python train.py --hidden_size=64 --num_attention_heads=1 --intermediate_size=256 --vocab_size=8192 --norm="rmsnorm" --norm_eps=1e-05 --rope_theta=10000.0 --rope_fraction=1.0 --qk_norm=false --init_std_o=0.0 --init_std_down=0.0 --beta1=0.93 --max_grad_norm=1.0 --schedule="cos" --max_seq_len=1024
Each number is 500 + 50 x the weight over its row's rms, rounded and kept within 0 to 999. Layers, rows and columns count from 0. Numbers have three digits each. The size before them is the row's rms in percent of the matrix's.

# layer 2 attention key, 64x64, rms 0.1, rows 0-63, columns 0-63
092:615449513415566496456434437492469486562422500550461462429563430523486492525500408437462460404507508577492587524555438546539443416499430520463483508509527516479488600535537549514574489481495475
087:499473576461528523430470474376471512508487500495465474507566519447419488568527413476486443461499633511568471506489557407518525430455401505441483515477479482470477538555495571444520419542401546
085:498523469646441516447510559522419460424429477502469474482481498477609442476545504518528492526509575534485516540489605443476551499512577469472515437440602457512527457503450598519467467579568544
097:460533436582525498500487528515522471539537473486501457444432522602452533378481568556638513555475423540445504498511455502421518518477605491527535571501471564479493453503518442441517590507577452
089:371484482574473421457518468619415509531482540483453587509490501468502453472403481520535523499473414509496508487520544421494542528455490591537494441602500473500588504519492573490529428600491530
089:491440504553423484429497513497520455371446432522457569506477543545579513493605536499529512541463384419530511545512472428564386462598552533490526471468514509520489479546527399485519547516509496
072:500420466462581443486486532497556483478462535450471480459547500482490526440518455505371575523512462488453540486595405529537438626528497604538503431498490465584527527432551540584455461490494441
079:397487460554495518583567522554394550512534443516539575504485474553576512453502474556600572593469568484542507520456504524434542465506544526502455475433551500450526448475515451521516568566619537
091:454558513558480434578544570572531429508510549524526582561381565534506472529458584471507515452525468486450523562430483553504443493461576460530519539550404483430461418404531534502488567482522527
095:528489410470581477496356523461420453518482560564483486452502540526487476542544544454526495534555479530485457492614505581545525496477382616513571506540460487535483508483484425578492511411473506
090:445567480513531472568424478412352476554513512559431512510470459468513513554412461414514332460509499491512505497425519497427428533547468512483552506511504493496533552481471506586527504536504432
088:520539545496432455546474521492478538558449546443481532528481498570571535473461549406641493567512514609583615526578468473533518465545515545471514500536555473570437453431510497470471532573472550
087:486467535470527551530493462513509576497437476543488504478494538457421499521514457526454385456564583638484514506584406521511454530494452523501498479558403503485427485506498465392575412439427481
109:529454527516531462495492432460507418550514573540460399582545553456446441547513448457423518489490453561509520492527467518580429546549418450555479490527514549425482472533474479473564370425440426
091:460435462550523423536437584458479551538503412472417490448394589466527472482501607527482555419509503489505523585492399389458483446516538512501505486568470531518496580443561460531478499479533512
085:509538492577511466425434533468459407536491422520550452481461526453462525471473448470610476628513517465522516492520588533489463525462552485582405548451551446557455510584432589560508476523528517
087:474545532498535468550609492502364544527510471419467514511486454569519447537541578550537421528493499523471451534417434563451601490432545588507470475539493555442559496458413514444504548525548531
095:592505579529590536530424443533411449544545493544555474548490506484402484463547553515530506491383540556572485495541499585532470541474491502530458596460540450497427404554514523445457485471463443
097:499498547467561469616574512523445604501526456536476610511528485557494513544531569479405555449565410495584453565474504593504474500542493450523562507507492488472512567433512450463563551581453518
095:451581526460518530429456499487504440519544497447405526463436495603400505524455499483497493489482488514544634448537467465479509436563438559458566543562579423562562469499484537495414521537466427
126:469553466510471481535507505422545457460577435526450618519430537572509533467494547517543532627564521478461500555523520518436473537510608501504511524430502429526501436469482446494441607570562576
114:535406527437513541472475491457509513546479493563443441456497451479481514561614485484467477465504464628515498518584416552518477434532527523471499475573568543515421557531419523430490449428430600
144:396468475591479497540574554535486513447573446454562618536425504488580481417459574570470496494466449474555492552506526544436541452511616513468559480487512455464503468503530512523438531590561516
106:527410505514567410476461462484469453618477500550515480457458434574504507578414501458480554501453499479543583495364446521527536440477495438428548526423485569453554571522527571477491497485475538
099:468371500546417486461445511480492502510485535514538582548466552582581542413486477477542577540569571454452499505498441573521580443534410521447519445503527482492510379504537491444419532465493484
098:498438559474553495469532537519539451477511543489484470518526422509490520389530481534442576486528607526488421404416460472463423518510483470407531521433516568484530491531511381519496376454513425
107:434481545582481474560523496590530478547473437516559594520423512470508508535616577570537467468505471473464548451534423516429530525512583451550553525505549447431499491512601486501529510549623509
110:462487448576527553602499545473505459459473535440452499534442492531510421540518550545521554544539494495382540553521455515493463579545563432492413596462533529566482539546519444532516564621562540
097:481511528479478467492576426580471397453458458586492499522556520586476535504571477455565536510469541495439518582522468504501484484503544577471505398614540517512397460560521535499475537508614424
094:567472369396473523587494533548455515502472424451470501474490389450491515484529401440579480484513530391563493452518487548516530492591509448490508527511407424588534508508477498485560474479528506
096:437515480583450505533506656518460610507552414454543521620471522474582488506514409538567506522485471528523495520496510469493558499499577469573505518495576565564472489444532518469481460575429516
098:486514619508514504537448477502530438426538399531471500489520427437498484456483493556510454514452432466432462479528509498471429557534477453443433443509436558600429456524486400564539444548523612
157:378545465599463483592522579518514534449553472466574522551415560500537502487492577546571559548535423484499443537456508450472546554473567521499542494490526472454480460472492455514444586583601494
108:560488563459561500413476463461460470553446545556409412465574487486468494518502400506512475482441544505521534484414519456538477475496385579468482496549458527595467568463466597446529418480472445
109:471581438525444444577499525534499499493471442409597602525406501515550437490512597528568528553514444482550484511394485532452496540461611479477517526477557496532544451476557553539455560551526453
088:540526587476567530495490549475460474425478501481467559560498573452422556547519519479568569505498525529480454539501527400515501509489476479455485509574526474517489448532652556434602437507567382
085:461601488523487595488564467427471481467517481547415507434510536447464524514443553537469409430485590546516576583477522435483613467438560456580517461446498525557539452459522516468569469513512446
099:510477454487497487474461518563487506539478511531500385527488431565573559465566566491577481511472470407446549547458521535574520550580548413457439594480517521442519463571517481477521442378536422
088:512523504493542584462518582527529497570504555576448465475485484554480523486609413517427472480411552469459490514501553581528578511538600497475483527458540498452491479509563512399546347536526480
095:375507499510521474573448530508469589491498464453534561496490595411584536575503546503462436482556525585550516526596491483502501448447498440517506460485500471394489503407535405522520486512599491
076:473555455484429539493509574523481482509556511530463396525487467479462489539496463432464507469445558527525469491523518470476490526556454390485461499540474459378464614554501425564507375419420427
088:433647512440502447471407477462496510566481608544493445417531472490460493507523419515379482460468553488552471536535447464543484460493504490491525496498407435524494520505551566467421557441563449
081:525563544570518454518469563479483498517495460563535563492490480498530477527384495504540464506525421480547405503371472531527445441441573448487518484414526427535513446439558507443445573614560509
100:485535513576467480497486518482488518415541444451562579436439561507493482484530555514565502576560430529449587505504402484521446504510535517501505533393519419554555522505574527532519628551534604
089:523446446491473559453537530485509550542478497607438354510537534530448506549611501542457517543500512445469523486459519555461573520530509481390496502473550451436471528528449482342463521478448471
082:445538469449484480420455540517558540432458430480519464513467562521379421444498429534475556498577430610520445460523494493541525508429582537482486545522506493570549504475548537491439580453498391
086:540508387518583533509448533423514420426432549483474469444455478528497439442578534511505494396480459494487416501586556415457522487564470489448571464578556534484479502564542536578532557521500457
110:527440496471506563437461485534482475457437560501392425467492463536515477533513447602502520527501438537452543428548607421529506453532360558491505455532428467482379480562486536477512477476453515
102:478488546431480531502428560461528534438461460474511522488495495458502568372366483492544521532573533559483500527533517463427638529454553456599523516471523454558493424484556551479445535523546560
098:449547421529433538616497438487551523486482505528482526573484520463471557515372535565410488517538466579441574543567479538472400525494509468521538440557472436450579423515538527481502500419500472
094:577561463490408478580541448498459540513448416407483529492534437517469378454437531534432529484496537379447590484541485458528494510460407500484451508512539517593494572489537486469496461543559526
105:492462581468478446427588561532526505577455500557435404487566536455494451563552470474401533548481500510441558384517502446499505522510478513452525593503471505507546500504629557556520475567434500
117:491488550534604537530544495494532536499494567523469435527544489419459451579533470424413502402528517568450462510461498534480551539533417517485445533554498551459413577529437477545584377508437490
089:464542540513523494422568435475511546495447440513449487482517461516545473480565521531440494509507543487564568505474471499550534495499461377514452494422395436461489406495470556536525410348473411
093:525503557489499537481545499454471439611466551531490449513524557532574498436532453513475446481468523447590496447549427563536376463536481474481429526468519518571390521484582603464550545441475441
106:545430472434527532438500543471501536519448462538469449578571443440468500575500432543485484421387535556487536479592494497535475509537478513495433522502559468531449523503477548402597369459435469
130:375515500596439452606490550452475551486522450439505529496447549497510516444437583506554552612530401459495455454472515459469538516486612478542537501517568490507469434464517521523478575481561551
088:471591564444481419502537536481476473547532588483501504597541536523544517508501562446479495527580373489458642486519539542443490480427501517487477488361546478490496481479504400539453532492539500
107:491565470465568476483507527508515591484417540506558481354482496491502542457543482493547553456523541510556453562462603544511535398565419490487486485508451545509466572573526512538436509391504593
141:434554463559447452585547584509471481462537425451615561501410528485544521544447563513562562514495479468537421527471520464423481518526505472556547527448547555511456502451499445512457599551611479
092:489518493485529485455513453489492545515431527594459454500617414519427477556631509484429559521524550474486524484523560419405476578593420571505528487510464562496478513468497526503516411466427457
112:496439577464505485469504467446496514527387541485382562541631411471495523533503466509497443496432499539487594496572535504576468462486414499524521505539495555566472486480522535502516375454534416
118:525447536541520551406506431527479470535522456509453387459540544445406483565545391568446472450496494479437498507528515495527439412565453517515463471511453539431597520588509509488537473491507381
098:456471471528465475588569509470676472585531442499523501473430499476525431451420547515559518588480463550528469530483552473492502459420504478535473452477459474455548438525505449516466578627506517